python train.py --head_dim=32 --norm_eps=1e-05 --bias="all" --parallel_block=false --init_std_qkv=0.051 --optimizer="soap_variant" --beta2=0.99 --grad_clip=1.0 --dataset="wikipedia_en"
Each number is 128 + 24 x the weight over its row's rms, rounded and kept within 0 to 255. Layers, rows and columns count from 0. The size above them is the row's rms in percent of the matrix's.

# layer 5 MLP down (transposed), 512x96, rms 0.231, rows 293-328, columns 0-95
size [114  88 103 113 107 115  83 107  87  90 104  98 143 117 104  95 110  87  98 107  82 104  99  96  93 105 125  95  82 107  90 105  99 112 109 110]
[[145 128 145 176 166 113 146 164 162 142 116 131 136 121 172 163 103 119 114 152 130 163 139 116 132 123 160 138 110 135 150  97  83  81  94 126 141 116 129  83 140 159 151 137 118 123  79 172 121 119 163 133 165 137 126 135 127  84 129 140 133 102 128 130 154  75 111 140 151 135 131 130 118 131 153 135 108 111 120  81  88 118  94 134 128 124  86  95 153 164  89 123 123 122  93 116]
 [125 158 154 149 116 117 136 139 142 160 160 150  95 127 107 110 113 106 152 138 119  83 117  75 108 140 159 167 141 158 102 125  83 127 181 103 104 107 125 131 130 172 129 149 151 132 147 126 146  96 127  89 141 109 143 117 117 137 118  72 116 108 154 148 177 131  92 129 109 135 112 116 106 137  90 173 135 136 121 112 178 114 139 155 138 115 112 135 117  75 131 114 110 119 103 163]
 [108 154 131 159 128 148 114  80 137 142 101 128 146 129 175 116  88 139 103 135 111 131 108 122 156  72 108 136 100 113 138 147 135 106 123 104 118 108 175 124 129 105 160 126 136 117 108 138 150 167  97 131 114 109 150 150 136 100 116 120  70 124 116 115 124 122 166 141 138 109  88 154 116  78 111 124 123 123  93 128  95 165  67  92 125 131 113 118 117  79 114 132 123 114  78 144]
 [ 87 127 118 166 145 148 110 136 109 155 102 121 126 139 130  87 123 108 181 136 114 113 113 124 143 161 140 153 138  92 184 127 162 104 125 125 138 172  69 129 134  96 125 170 140 110 159 132 132  68 159 149 123 163 109 157 137 145 122 150 123 108 126 156  95 161  84 127 118 153 126 138 157 157 137 129  95 142 125 118 132 124 139 154 153 104 114 121 132  73 119 137 114 155 141  98]
 [115 136 141 158 168 124 117 177 142 132 153  98 108  92  98 105 103  78 127 116 127 121 157 178  96 100 137 104 119 107 146 134 100 103 120 147 129 117  97 151 160 117 108 161 148 117 134 147  89 145 146 103 140 114 153 153 112 164 140 135 136  87 117  96 109 145 147 103 143 133 141 133 151 152 143 118  79 114 159 127 133 151 107  58 167 159 121 148 118 137 165 151 152 110 135 116]
 [149  88 128  99 120 149 200 110 131 101 113 170 135 130 107 140  95 129 114  98 123 175 112 160 109 131 115 145 124 118 154 139 116 166 102 135 125 105 134 110 111 105 120 134 121 125 125 111 142  71  93  73 148 111 110 104 131 163 153 133 186 142 101 127 138 149 121 118 149  89 121 117 128 125 102 125 128 120 111 147  90 150 177 147 130  94  93 143 149 143 159 154  93 123 147 135]
 [130 107 102 142 128 165 140  92 131 157 143 132 100  96 143 142 138 100 136 101 121 161 116 136 146 160  94 117 119 112 114 135 146 115 112 124 128  96  98 111 114 115  58 112 143 148 122 121  99  98 146 136 141 117 142 170 118 101 149 125 159 104 123 104 159 162 128 157 121 123 162  61 120 154 130  78 114 109 129  96 130 117 104  87 147 140 122  97 121  52 113 120 104 135 120 110]
 [128  74 107 147 142 126 150 138 143 135 136 154 146 166 145 108 100 124 118 108 147 161 117 129 104 103 137 122 138  59 168 156 119  83 127 140 122 119 100 100 168 133  98 114 122 108 104 129 120 129 131 153 115 132 155 123 101 141 200 105 140  96 119 180 134 108 103 162 133 134 152  95 134 119 131 132 176 114 139 155 182 122 133  99 107 153 149 121 135 160 132 106 123 164 142 110]
 [ 81 133  80 101 162 126 151 108 127 142  83 100 118 141 136 129 144 161 119 116 114 110 100 142 136 111 148 168 159 126 105 106 141 129 156  95  79 131 181 105 105 127  71 152 152 170 148 108 132 117 119 135  98 156 128 146 111 129 161 157 125 137 121 122 136 147 108 152 129 126 133 129 163  91 137 161 101 155 160 120 187 108 147 148 114 102 161 144 114 103 125 141  91 135 129 146]
 [114 122 123 132 163 168 119  89 113  96 141  85  95 170 123 133 137 125 133 115  95 132 125 165  87 145 150 151 183 130 148  90  99 111 138 144 154 124  83 131 167 174  83 131 102 161 118 115 119 115 104 123  90 102 114  96 127  97 153  89 103 160 138 128  96 114 174 121 107 128 143 133 148 128 119 134 120 132 155 126 150 122 117 149 135 102 156 103 107 134 150 113 124  91 139  90]
 [113 162 122 148 132  63 148  96 130 155 113 142 127 105 127 161 108 142 167 112 141  76 132  91 163 133 164 104 117 164 112 105 137 140 115 105 120 150 121 146  91 107 120 118 108 105 117 144  96 102 133 169 123 176 127  94 138 112  97 104 106 129 112 144 156 151 114 150  89 114 104  73 134 114 124 118 123 129  95 140 130 154 113 123 137 133 129 150 101 151 163  92 168 160 158 113]
 [127 112 182 130  91 118 128 155 104 102 135 133 119 119 116 103 112 108 170 130 139 125 168 152 125 110 142 174 115 131 148 150 106  68  88 152 120 158  77  91 142 145 103 150 111 132 122 125 127 103  77 138 125 154  75 132 138 116  88 148 134 130 129 104 160  99 113 136 112 157 145 126 146  89 160 168  97 129 110 106 151 135 124 124 119 144 118  83 100 135 140  94 133 110 107 152]
 [133 117 106 158 128 127 140 126 124 141 130 139 105 106 160 118 138 154 160  64 133 111 118 181 125 158 130 172 121 130 166 144 130 137 127  91 126 148  90 109 154 149 141 180 124 149 123 144 125 146  99  76 121 125  83 125 104 186 153 139 109 102 146 113 134  91 155 136 123 111 140 112 116 140  80 115 159 140 115 137 109 126 134  61 113 136 136 117 119 121 134 171 104 146 165 133]
 [150  90 135 134 154 114 109  72 146 139 114 134 121 127 160 129 122 161  92 146 117  85 117 147 125 142  89 115 124 136 134 145 123 148  74 179 127 127 136 134 161 143 114 113 147 134 125  84 148 162 116 111 142 176 122 109 132 114 143 133 115 126 150  84 134 151 193 125 136 121 130 111 148  59 106 102 140 139 177 148 155 158 158 114 123 125 124 124 148 106 120 141 133 166 170 121]
 [124 147 118 125 141 148 114 114 131 150 168 135 129 132 120 139 137 110  86 144 136 113  94 149 116  84 124 119 121 152 119 121 158 106 156 109 138 108 157 125 146  99  66 136 119 153 104  88 135 173 102 148  71 106 131 177 168 112 127  89 119 158 133  72 133 116 101  96 109 124 145 143 184 111 132 130 118 120 145 142 112 147 128 147 158 123 121 115  86  81 144 170 125 114 140 121]
 [113 110 146 140  97  87 106 139 133 124  91 109 157 135 121 111 140 141 126 168 118 152  78 126 149 168 122  99 114 175 117 130 138 124 115  81 121 126  94 127 124 154  90 139 133 129 118 120 115 181 152 128 132 120  83  91 171 123  95 160 103 131 121 148 150 162 126 102 142 143 146 140 113  57 151 151 110 120  97 138 145 140 149 129 108  65 132 133 135 148 132 110 123 150  90 110]
 [148 127 119 151 123 145 145 119 111  95 186 118 108 118 114 131 112 115 135 153 125 154  84 130 129  90 109 130 120 113 114 128 146 141 162 104 153 139 111  86 120 141 135 143 137 151 106 128 179 112 132 105  81  91 157 116 107 137 121 161 119 118 135 115  84 148 118 145 153  65 155 172 111 167  95 151  91 106 112 145 111 121 146 159 125 123 138 172  78 150 117 148 117 129 171 107]
 [119 146 118 102  95 154 137  98 120  93 119 103 114 112 114 172 109 133 149 135 103 100 169 120 114 145 123 123  91 156 125 125  69 128 146 143 129 150 112 177 127 166 110 148 107 124 118  92 145 141 108  95  64 124 174 172 143 151 120 124 152 131 136 151 150 117 171 122 112 164 143  93 127 118 161 134 110  78 146 147 132 123 156 108 113 107 124 136 117 112  83 110 125 112  89 129]
 [200 107 119 103 137 116  99 113 121 131 104 140  89 129 131 115 169 155 106 163 107 102 154 103 139 171 123 140 132  86 109 141 124 115  84 152 139 138 169 119 121 111 135 134 139 110 139  87  99 143 154 131 127 142 130 179 137 165  93 135 101 124 151 103 121 170 146  98 135 117 117 155 161 111 131 106 133 102 124 136 161 142  92 107 119 136 114  64 123  90 124 111 150 157 137 111]
 [122 105 112 101 121 136 119 153 131 124 108 123  84 119 137 117  89 115 151 169 118 126 110 115 136 185 102 142 138 134 130 113 146 181 147 119 129 156 101 168 172 112 113 125  96 139 121 123 146 146 106 133 143 129  86 129 124 162 146 113 104  79 122 139 162 156 146  90 124 132 126 101 144 169  86 128 121 151 131 131 138 134 118 157 106 141 145 159 158 136 101 112 146 140  55  69]
 [113 119 121 138 139 112 123 151 141 168 143 122 135 142 125 104 132 125 143 180  94 155  98 151 112 115  95 125 130 178 145 137 148 177 155 129 131 131 124 139 145 147 149 126 116 117 148  94 168 166 144 138 131 160 100 134 121  90 134 116 118 136 104 109 140 134 119 138 163 129  66 202 105 175 121  92 143 123 136 155 170  84 154  77 159 101 135 136 108 117 125 115 129 134 126 136]
 [134 158 149  81  69 132 131 148 135 105 128 160 110 126 146 107 113  87  97 120 108 124 162 154 181 161 142 145 139 134 121  98 179 152 143  98 139  87 167 136 110 129  73 138 104 123 142  98 147  95 154 109 122 118 144 129 147 102 115 156 153 113  98 126 140 117 131  91  99 137 118 134  99 159 169 120 112 131 142 116 116 158 149 165 129 124 126 134  97 146 148 152 155 142 173 138]
 [131 137  83 129  81 102 141 110 115 178 125 166 119 135 152 145 159 112  99  72  95 126 109 154 138 164 144 101 133 106 118 106 124 104 134 149 104  67 157 135 112 136 158 152 114 100 131 130 157 178 159 106 127 125 116 162 123 108 131 110  98 122 117  97 132 155  99 117 124 142 116 111 118 150 124 131  84 136 118 113 139  95 106  95 131  78 105 158 104 124 167 129 145 100 133 101]
 [130 121  85 144  97 144  91 123 143 164 119 138 110 137 135 172 129 118 124 144 131 120 111 120 172  87 151 114 108 146  96  65  97 150 140 150 140 124 162 118 128 142 142 154 146 124  85 127  95  88 142 182 145 146 103 130 134 125 107 149 107  87 148  88 119 118 103 166 113  82 129 131 136 117 113 140 169 148 122 108  67 151 146 143 114 128  97 102 125 131 129 123 140 155  90 137]
 [130 112 116 135 143 119 132 154 162 104 135  92 163 127 134 179 139 151 115 150 155 159 117 125 137 135 105 107 104 175 150 132 141  87 132 174 129 142 115 106 203 126  92  94 135 130  89 142 119 104 101 124 127 132 122 178 117  77 140 108 126 161 148 144 160 124 125 110 125 181  71 135 138 131 134 181  83 133 137 121 139 154 132 143 114 133 157 103 128 121 137 125 130 111 135 130]
 [161 116 186 108 136 163  90 101 111 162 121 137  90 147 132 135 140 104 131 117 161 143 143 146 123 176 138 139 114 137 142 164 126 162 115 130 116 139  80 114 138 133 107 129 106 116 135 104 135 145 187 117 120 127 156 168 118 107 150 128 132 103 133 151 120 137 103 113  83 139 163 100 190 129  79 132 121 138 119  94 147 117 137 172 129 154 123 152 140 137 173 172 123 142 129  99]
 [115  97  91 115 121 144 118 135 169 141 156  79 106 135 115 144 128 103 117 138 128 110  80 164 149 110 124 150 124 123 146 136 121 135  89 128 140 115 155 120 126 125 114 146 137  82 141 108 121 119 122  96 147 146 133 106 122 125 126 106 169 191 148 123 114 100 133 151 142 105 113 138 117 104 175 162  85 110 121 101 183 102 100 116 112 151 117 104  71 150 117 136 172 150 177 144]
 [190  90 112 139 123 134 144 164  97 123 111 120 148 140 139 136 155 164 102 129 117  99 110 126  83 139 158  96 139 123 154 115  83 129 102 132 124  92 160 157 129 126 152 127 155 132 130 139  92  97 115 131 126 132 101 139 142  96  99 100 142 146  84 131 148  96 118 126  94 123 149 128 127 122 209 129 182 163 111 140 141 148 148 138  97 141 117 128 153  90 145 153 142 104 142 112]
 [ 63  93 122 136  99  95 133 145 108 128 136 134 148 129 116  91 144 155 137 183 140  78 144 141 136 129 141 114 112 164 140 138 147 136  72 125 110 106 118  95 113 125 135 166 114 124 134 149 178 129 138 144 130  86 122 123 137 109 119 137 148 120 110 126 175 140 125 106 140 105 113 114 119 101 122 124 113  98 192 131  89 100 158 129 105 142 123  92 118  82 114  88 117 169 146 115]
 [182 137 113  87 151 131 120 106 141 136 124 131  95 136 124 124 180 123 123 121 133  86 120 121 117 131 126 135 104  94 149 140 121 158 148 146  98 129 153 147 159  71 121 113 176 109 135 119 129 131 100 109  92 187 133 174 151 116 169 138 133 147 171 155 143 123 116 148 170 164 127 153 110 145 128 107  97 123 128 111 162  86 111 161 139 139 119 150  95 132 101 119 126 156  92 109]
 [137 114  93 128 172 132 168 120 166 134 126  90 138 166 106 127 142 122 113  58  66 156 107 152 165  76 104 113 126 150 123 122 140 118 122 142 127 113 145 112 133 123 141 159 129 165 145 126 152 175 127 129 123 178 124 161 109 132 140 111 147  94 135 144 105 139 119 131 160 118  98 119 117  88 128 141 143 141 110 167 123 134 128 129  95 121 126 121 111 176 111 190 105 138 140 134]
 [165 116 117  89 135 137 108 125 150 115 121 127 158 146  99 184 165 148 114 145 129 169 124 135 103 117 133 120  84 115 132 142 169 100 155  79 120 133 185 139 154 147 134  93 157 143 135 103  95 175 141 159 182 119 132  97 100 136 146 145 118 179 116 112 139 133 125 112 123 143 148  87 148  99 125 136 154 141 127 181 148 131 154 134 123 113 126 134 128 143 104 146 115 124 112  86]
 [125  97 134  98 120 142 170 136 130 191 146 179 137 121 134  99 169 125 149 147 161 147  99 139 153 160 123 166 145 114 147 142 117 176 130 157 160 107  97 145 123 100 131 167 105 176 126 143 114 165 120 124 168 103 139 129 162 105 136 149  90 131 162 101 138  99 116 113 150 104 115 112 128 133  69 106 145 125 121 109 134 132 109 116 107 172 149 121 142 112 131 114 141  96 149 123]
 [157 144 136 135 152 100 103  92  89 149 118 130 113 178 114  96 117 144 115  97 107 140 131 114 147 130 149 124 131 129 101 149 168 113 109 132 127 100  94 112 137 150 139  63 131 132 133 161 139 111 135 174 124 144 149 132 185  78 111  72 128 124 140 166 119 122 150 131 123 157 120 153 132 103 160 106 117 133 159 112 145 112 132 155 133  78 161 112 154 116  80 144 104 130 132 162]
 [122 157 113 170 134 148 127 157 130 108  97 127 130 155 129 175 108 131 164 147 157  96 126  94 132 144 118 118 127 117 127 148 142 116 109 160  80 159  79  94 101 104 150 121 103 146 130 151 144 131 127 138 104 158 137 118 132  96 118  79 124 162 114 145 102 163 144 152 139 123 104 130 112 141 133 178 121 108 183 117  92 147 163 143 124  85 161  78 147 130  92 140 113 145 144 153]
 [143 144 102 126 129 116 101 115 111 111 105 120 135 153 146 154 126 103 151 158 137 125 111 127 140 119 119 165 127 103  79  82 142 148 106  89 126 169 122 172 120 142 138 116  89 132  97 165  92 124 128 136 162 139 129 129 188 178 125  99 118 161 146 102 133 154 160  89  82 116  80 128 153 117 126 115 115 161 132  99 141 157 139 114 117 151 125 107 135  84 159 133 148 128  97  98]]
# layer 5 MLP up, 512x96, rms 0.229, rows 294-329, columns 0-95
size [ 97 110 100 104 103  95 104  92  96 108 107 114 107  99 105 101  93  91 102  96 103 105 101  97 106 119 109  98 107  93 103 101 112 103 112  94]
[[156  96 114 157 122 140 128 105 162 133 119 166 156  67 132 147 109 144 155 141 149 101 158 168 190 122 129 112 118 159 127  79 135 135  85 115 184 148 112 178 136 134 135  90 131 130 119 123 157 137 150 114 118 172 130 137 133 157 107 130 129 137 124 100 132 112 132 183 119 117 103 117 122  82 148 168 133 108 119 120  89 136 121 153 112  91 150 123 107 102 118 131 115 122 140 114]
 [180 143 103  93 104 114 136 106 111 105 158  97 141 152 142 155 113 103 117 154 159 143  90 141 109 110 136 152 180 156  96 119 109 144 110 131 149 127 113 133 171 110 119 108 134 134 153  94  95  75 125 151 158 167 116 159 130 102  73 117 109 131 115 118 123 121 101 139 143 101 146 155 143 121 143  93  87 132 145 114  94 117 158 131 176 159 119 124  98 140 133 173 141 133 125 119]
 [110  96 150  93  92 110 118 142 115 140  91 116 135 142  89 136 105 150 123 141 107 137 113 145 122 108  90 156  92 137 102 120 130 164 137 162 100 104 115 130 129 141 185 126 166 173 127 158 133  97  85 131 131 169 129 128 156 145 133 157  90 146 145  99 129 161 119 107  85 110 174 151 115 120  82  93 137 118  98 104 151 136 125 142 141  98 148  96  90 151 141 116 118 155 117 138]
 [122 113 115  95 115 173 106 109 118 139 127 129 126 108 143 128  87 135 101 137 131 138 100 113 121 113 159 158 103 120  97 110 168 144 113 122 129 113 144 124 137 134 128 149 142 155 112 111 163  92 117 107 136 134 116 144 195 114 101 106 101  84  87 165 107 142 119 138 128 130 172 112  81  83 142 168 144 151 160 118 148 117 180 120 119 111 185 146 121 121 121 166 118 124 156  88]
 [ 72  91 135 145 142 125 156 128 116 121 201 147 120 100 118 110 106 170 187 103 114  82 167 102 147 112 145  88 139 133 125 113 113 165 141 158 114 117 116 107 132 138 144 157 168 125 134 111 136 130 149 118 111  97 116 148 122 108 121 157  71 127 153 152 162 153 128 149 119 125 118 113 129 114 116 131 151  97 104  93  91 177 140 135 117 118 121 113 177 122 122 134 117 152 132 126]
 [130 140 105 150 103 129 194 143 108 124 130 133  74 138 122 131 119 113  74 113 149 126  72 128 160 151 103 129 123 136  89 162 134  95 130 117 154 184 202 184 114 134 121 115 133 126 129 151 107 128 120 121 151 125 116 141 153 137 140 127 116 163  92 114 130  95 154 150 123 116 157 132 143 150 153 122 120 140 143  95 115 106 124  90 153 103 128 115 120 122 153 107 148 171 144 143]
 [134 141 139 119 105 107 153 109 181 149 163 115 134  95  94 125 129 116 174 161 102 133 149 126 141 104 113 138  96 125 146 142 126 138 146 104 119 156 111 163 128 128 162 115 101 130  97 126 158  69 156  95 179 109 121 164 138 101 124 168 150 110  94  87 149 163 132 115 151 109 145 155 100 124 186 127 128 105 122 136 114 153 151 123 110 117 132  97 152 136 148 118 118 112  78 151]
 [128 132 125 149  81 115 117 170 146 132 112 123 153  53 142 140  65 180 167 101 109 123 140 154 140 147 110 107 116 137 109 114 126 145 114 161 157 175 107 123 119 141 130 123 102 136  97 153  82 142 140 141 194  84 170 106 104 133 110 116 130 130  98 125 113 123 152 148 133 114 106 142 105 116 108 135 148 158  99 100 100 119 124  98 135 121 143 137 152 134 119 117 146 124 129 102]
 [135 120 104 104 115 102 131 145 144 150 115 105 177 126 110 125 157 128 121 170 121  90 160  96 129 139 112 151 101 142 140 164 131 162 109 106 127 147 108 157  87  74 107 163 127 106  70 118  99 154 163 125 136 154 131  79 144 119 140  99 113 125 145 124 143 132 138 115 124 133 110 134 118 117 117 103 151 128 146  88 120 154 126 115 150 156 163 190 131  87 143 146 164  90  96 141]
 [158 112 136 151 129 138 114 124 157 116 137 133 122  92 139 135 125 172 114 135 106 118 108 135  97 110 130 150 151 105 125 123 183 143 136 141  94 163 152 119  90 126 121 120 136 104 152 141  86 116 123 128 129 109 160  74 147 116  85  96 162 109  68 136  99 143 186 138  91 119 126 117 168 110 117 127 131 102 114 145 133 137 112 105 180 148 165 100 124 143 159 108  78 136 123 152]
 [145 138 168 145 167  93 122 109 150 129 184  75 108 130 148 121 136 130 107 124 140 140 135 147 150 115 144 100 105 148 105 162 103 165 150 178 129  90 161  94 115  75 105 127 122 110 138 152 127 112 109 130 157 134 131 123 127 108 149 138 131 103 138  87 162 143 113 117 116  66 175 147 139 151 115 109 118 145 149 149 142 142 122 131 134 177 126 151 122  74 130 123 144 123 120 168]
 [ 97  87 115 122 130 152 143  98 127  89 121 121  86 188 136  98 136  92 151 119 138 124 105 117 135  90 120 119 127 141 126 148 154 123 120 106 125 122 126 133 176 180 128  96 162 105 108 147 123 105 134 127 155  99 142 169 112 168 140 182 124 111 151 148 144 153 174 147  88 115 149 146  84  90 104 147 152 110 153 136 142 136 141 110 150 126  69 126 133 140 128 140 128 132 119 100]
 [ 90 152 145 128 106 163 145 177 104 117 145 121 147 152 109 119 108 136 149 118 157 178  89 126  89  74 154 132 101 163 111 124  99 101 158  88 102 134 149 116  67 143 135 125 120  99 118 177 108 123 109 182  97 114  93 149 114 123 109 108 135 157 121 155 137 129 114 136 117 121 130 158  99 156 146 147 113 115 104 116  95 117 109 133 150 127 134 105 119  92 141 161 136 101 121 121]
 [151  99 129 116 112 178 137 139 123 128 115 191 117 146 152 129 140 134 161 170  70 153 129 152 102  99 152 132  98 132 135 129 119  80 121  97 116 125 146 130 145 119 139 183 106 157  91 163 122 145 122 162 137 104 131 130 129 157 143 149  96 190 155 101 117 151 178 147 144 102 120 119 115 108 116 127  97 108 114 134 166 124  94 150 131 137 150 107 105 139 132 107 116 104 156 136]
 [149 122 168 139 153 104 114 147  93 131 131 118 120  71 105 148 147  80 133 149 135 144 144 126 115 113 117 155 117 147 101 131 120 133 128 128 140 162 132 140 138 117 180 134 139 108 152 109  93  69 159  90  96 138  86 190 119  97 139 121 119 108 150  97 124 114 109  99  81 139 111 149 128 176 151 111 135 117 156  87 144 118 143 120 151 130 167 146 165 157 120 122 117 109 113 146]
 [162  81 194 131 132 131 170 117 145 135 153 119 116 122  94 146  89 138 170 152 157 137 122 140 132 140 150 111 127 135 125 125 159 124 124  99 146 128 149  89 158 123 151 107 137  98 119 134 151  94  79 120  87 102 131 147 131 122 161 135  92 142 143 101 118 174 136 129 125 140 142  96 124 144 103  72 125 140 159 133 128 163 128 176 130 110 154 108 108 185 121 166 119 133 139 125]
 [133 146 109 118 136  98 127 134 102 140 156 118 145 118 103 132 171 107 122 141 102 170 107 111 136 104 147  85  93 105 115 118 188 142 126 196  97 149 117 140  84 115 138 156 151 142 123 191 104 125 145 138 162 164  90 112  81 116 146 103 117 129 166 136 146  84 136 146 126 160 130 120 144  96  99 112 136 168 152 106 157 117 119 113  97 127 143 126 121 126 132 118 133 138 117 155]
 [138 106 153 148  80 124 148 151 106 126 123 112 114 129 106 122  99  80 145 125 152 113 145 146 149  96 153 157 102 196 148 144 146 119 145 107 108 122  84 109 120 116 103 140 146 124 136 147 133 116 121 148 155 118  82 111 139  82 165 113 133 182 106 125 164 105 116 114 112 158 128 155 120 106 133 128 123 151 165 108 118 103 152 118  90 155 162 114 141 146 162 148  84  84 108 152]
 [103 119 159 120 160 101 128 127 159 125 163  73 154 122 127 110 110 128 145 150  93 142 107 135 130 155 158 159 135 127 110 121 137 159 119  84 133 177 162 122 121 131 119 114 134 153 166 144 158 109 134 124 148 107 147 162 173 116 136 108  96  95 138 187 125  92 170 110 110 106 108 117 108 141 114 127 126  99 128 116 146  66 134 112 120 149 137 125 134 133 127 129 183 169 172 124]
 [125 120 178 147 156 162 139 125 115 103 146 154 137 130 140 122 119 118  81 111 135 121 141 109 100 105 129 155 113  96 104  92 102 124 127 151 131 141 112 109 161 106  89 126 164 167 156 205  87  92 121 135 128 110 142 118 124 158 134 146 117 123 175 154 131 105 155 137  93 139 131  95 154  81 130 103 159  97 137 103 110 152  73 145 127 147 122 164 134 136 152 147 135 119 123 120]
 [123 162 146 131 148 165 114  93 155 143 121  81 161 117  98 137 115 125 135 117 132 122  89 143 138 117 151 129 122 105 125 167 109 126  93 163 135 138  96 143 146 122 161 130 109 101 129 124 125 118 145 104 129 133  98 167 102  91 120 121 131 140 118 133 144 121 165 128 104 109 150  67 137 145 151 117 163 130 164  60 145  67 119  88 130 143 159 129 129 126  96 128 128  64 149 122]
 [154 107 163 142 162 144 127 118  89 137  83 156 127 160  69 172 111 127 143 161 133 135 123 131  93 138 156  98 114 133  86 134 131 124 117 115 112 144 136 144 103 131 169  88 101 112 106 140 106 103 157 137 157  87 119 164 124 116 120 119  86  96 128 107 100 140 127 192 138 137 125 124 135 102 167  91 123 105 144 137 113 101  96 127 146 116  98 155 158 133 119 137 142 150 132 171]
 [144 111 127 123 161 164 152 165 148  95 137 103  89 134 173 148  95 131 113 145 107 131  82 166 114 124 119 131 170 153 151 146 198 139 131 100 129 148 132 114 116 100 137 101 170 130 137 112  77  75 150 120 113  93  90 142 151  89 141 118 167 169 144 112 134 117  89 144 146 130 128 118 164 123 147 135 122  92 128 141 138 144 113 135 146 142 148 109 122 127 129 139 120 147 144 164]
 [129 124 146 125 132 124 106 152 166 139 138 115 123 101 100 118  95 141 107 137  87  98 124 193 135 122 170 149 117 131 107 125 110 196 171 100 138 122 130 163  95 123 157 148 122  89 153  97 131 137 129  82 110 120 140 147 138 125 102 145  97  85 131 101 119 140 120 108 121 168 201 150 141 148 125 136 123 132 142 108  82 138 147 142 138 144 143 117 154 134 132 101 117  85 121 142]
 [115 116 126 122 158 113  97 161 123 126 186 100 167 156  72 115 127 173 154 117 149 112 111 117 105 125 126  98 147 113 140 107 109  69 148 106 156 166 120 128 129 148 150 129 149 136 187 136 148  84 116 151 161 102 163 135 127 102 137 108 106 106 140 120 127 154 106 152 133 129 116 167 117 126 152 148 143 144 126  85 152 107  75 121 128 124 150 159 148 130 108 148 120 131 144 163]
 [167 107 118 126 115 113 147 125 128 109  92 170 115 130 106  85 160 104 135 154 120 123 108 131  90 136 151 162 109 166 141 123 116 147 130 161 112 104 122 144  95  97 116 207 164 126 110 108 133  85 105 120 133 163  96 124 140 144 133 154 111 134 121  56 150 130 128 116 108 146 129  88 128 132 152 146 110 168 130 124 131 135 103 120 164 114 120  79 119 106 150 130 161  97 125 135]
 [120 127 149 129 165 132 105 115 164 167 122 114 125 125  79 107 110 106 162 117 119 127 130 151 160 117 142 106  86 101 115 151 130 161 146  90 173 169 132 149 143  96 183 122 131 128 154 156 105 152 141 123 129 130 112 113 147 121 112 171 148 168 147 123  90 121 114 119 176  93 155 106 128 109 132  97  98  98 152 136  91 116 131 140 138 152 147 112 101 118 148 128 180 162 122  92]
 [144 115 151 135 137 152 115 148 111 105 129 133 133 148 120 170 138 107 107  99 108 123 106 121  57 132 134 143  92 134 140 139 139 129 120  73 181 119 146 131 166 144 143  85 153 117 162 126 106 160 131 144 163  95 128 137 110 115 131 158 124  76 108  94  93 157 109 152  94 126 182 162 124 127 130 124 119 129 119 142 128 123  89 121 153 105 135 124 127  69 129 102 168 159 120 125]
 [128 143  99 148 153 133 190 113 152 109 131 152 109 134 119 105 132 128 165 136  87 143 124 119 127 154 108 136 127 109 152 157 127 160  99 135 129 108 103 134 162 123 133 118 123 120 147 141 127 109 131 145 138 122 127  71 166 102 147 112  70 109 104 154 118  77 117 116  98 128 172 124 110 111 114 172 117 137 129 133  96 103 144 107 155 155 150 131 167  79 183 140 163 167 132 152]
 [131 163 146 124 102  89 108 156  71 159 117 156 118 125 135 148  74 145 134 157 142 117  96 110 115 129 122  80 173 124 131  81  90 126 130  95 154 175 113 149 132 160 166 135  95  94 101 147  99 127 127  92 143  98  93  94 110 125 116 108 149 141 124 139 102 116 161 135 128  93 147 147 115 127 116 129 111  91 143 129 127 109 185 124 139 142 105 121 150 123 142 107 142  97 119 135]
 [112  95 176 159 130 108 164 125 145 111 135  93 106 170 130  89  82 161 139 115 138 133 106 156  98 165 143  98 135 119 146 129 109 164 124 153 207 179 110 124 143 109 119 135 165 115 149 105 160  91 118 117 141 132 130 142 134  99 115 101 122 107 119 102 124 102 115 165 141 157 157 131  72 149 127 137 159 168 126 101 108 136 118 104 138 148 130 137 132 128 123 124 115 120 154 145]
 [123 123 126 139 151 144  93 157 130 130 139 104 130 164 142 123 123 172 100  89 103 117 189  99 140 124  93  92 147 120 115  79 121 125 146 134 161 163 164 191 116 102 128 110 145  90 130 127 122 145 143 180 157 119 141 116 107 131  91 150 109 115 151 130 121 130 111 146 107 165 117 108 145 111 161 142 123 126 126 141 108  89  94 128 134 155 144 127 108 147 124 114  79 144 165 173]
 [110 145 154 124 105 127 158 161 129 110 164 141 141 142 155 133 108 177 129 121 138 113 136 131 132  95 203  93 116 130 118 148 122 115 119  94 135  97 163 130 149 103 122 126 155 114 116 147  96  97 140 130 144 127 163 126 111 102  73 135 124 122 114 147 141 178 121 129  77 141 208 137 114 106 121 116 161 115 111 139 138  92  94 112 163 114 155 149 121  96 145 147 141 127 126 148]
 [152 147 128 113 135 120 136  97  75 147 146 158 104 143 121 131 145 180  98 123 113 145 171 169 131 151 142 144 135 147 123 144 153 116  94 136 145 154  91 108 156 130  87 135 151 120 148 136 117 171 140 118 186  82 141 114 155  93  72 161 129 114 158 106 139 114 111 116 129 124 130 134  99 105 143 123 100 131 163 146 100 165 153 131 120 176 134 119 134 173 155 107 131 151 112 128]
 [177 128 163 100 132  89 100  96 123 116 108  98 140 116 145 116 128 110 144 136 165 118 155 156 145  96 132 135 116 145 122 112 109 105 129 105 145 128 135 131 151  89 146  99 111 144 140 160  78 131 135 134 147 138 179 145 150 135 122 129 152  67 162 121 110  96  80 128  96  89 143 135 134 100 131 146 139  95 149 165 122  86 176 160 170 124 127 144 171 139 124 152 124 128 153 132]
 [111  93 150 146  74 124 144 122  99  99 131 113 138  95 126 119 121 137 129 102 129 142 179 105 109 129 114 121 100 128 128 152 140 158 108 167 127 171 141 123 138 126 113 151 136 110 125 108 151 129 102 165 128 101 140 164 111 100 152 128 140 162 156  88 158 110 143 139 109  85 121 132 139 112 146 139 178 100 115  83 147 127 130 115 134 165 128 112 180 138 158 159 118 182  76 159]]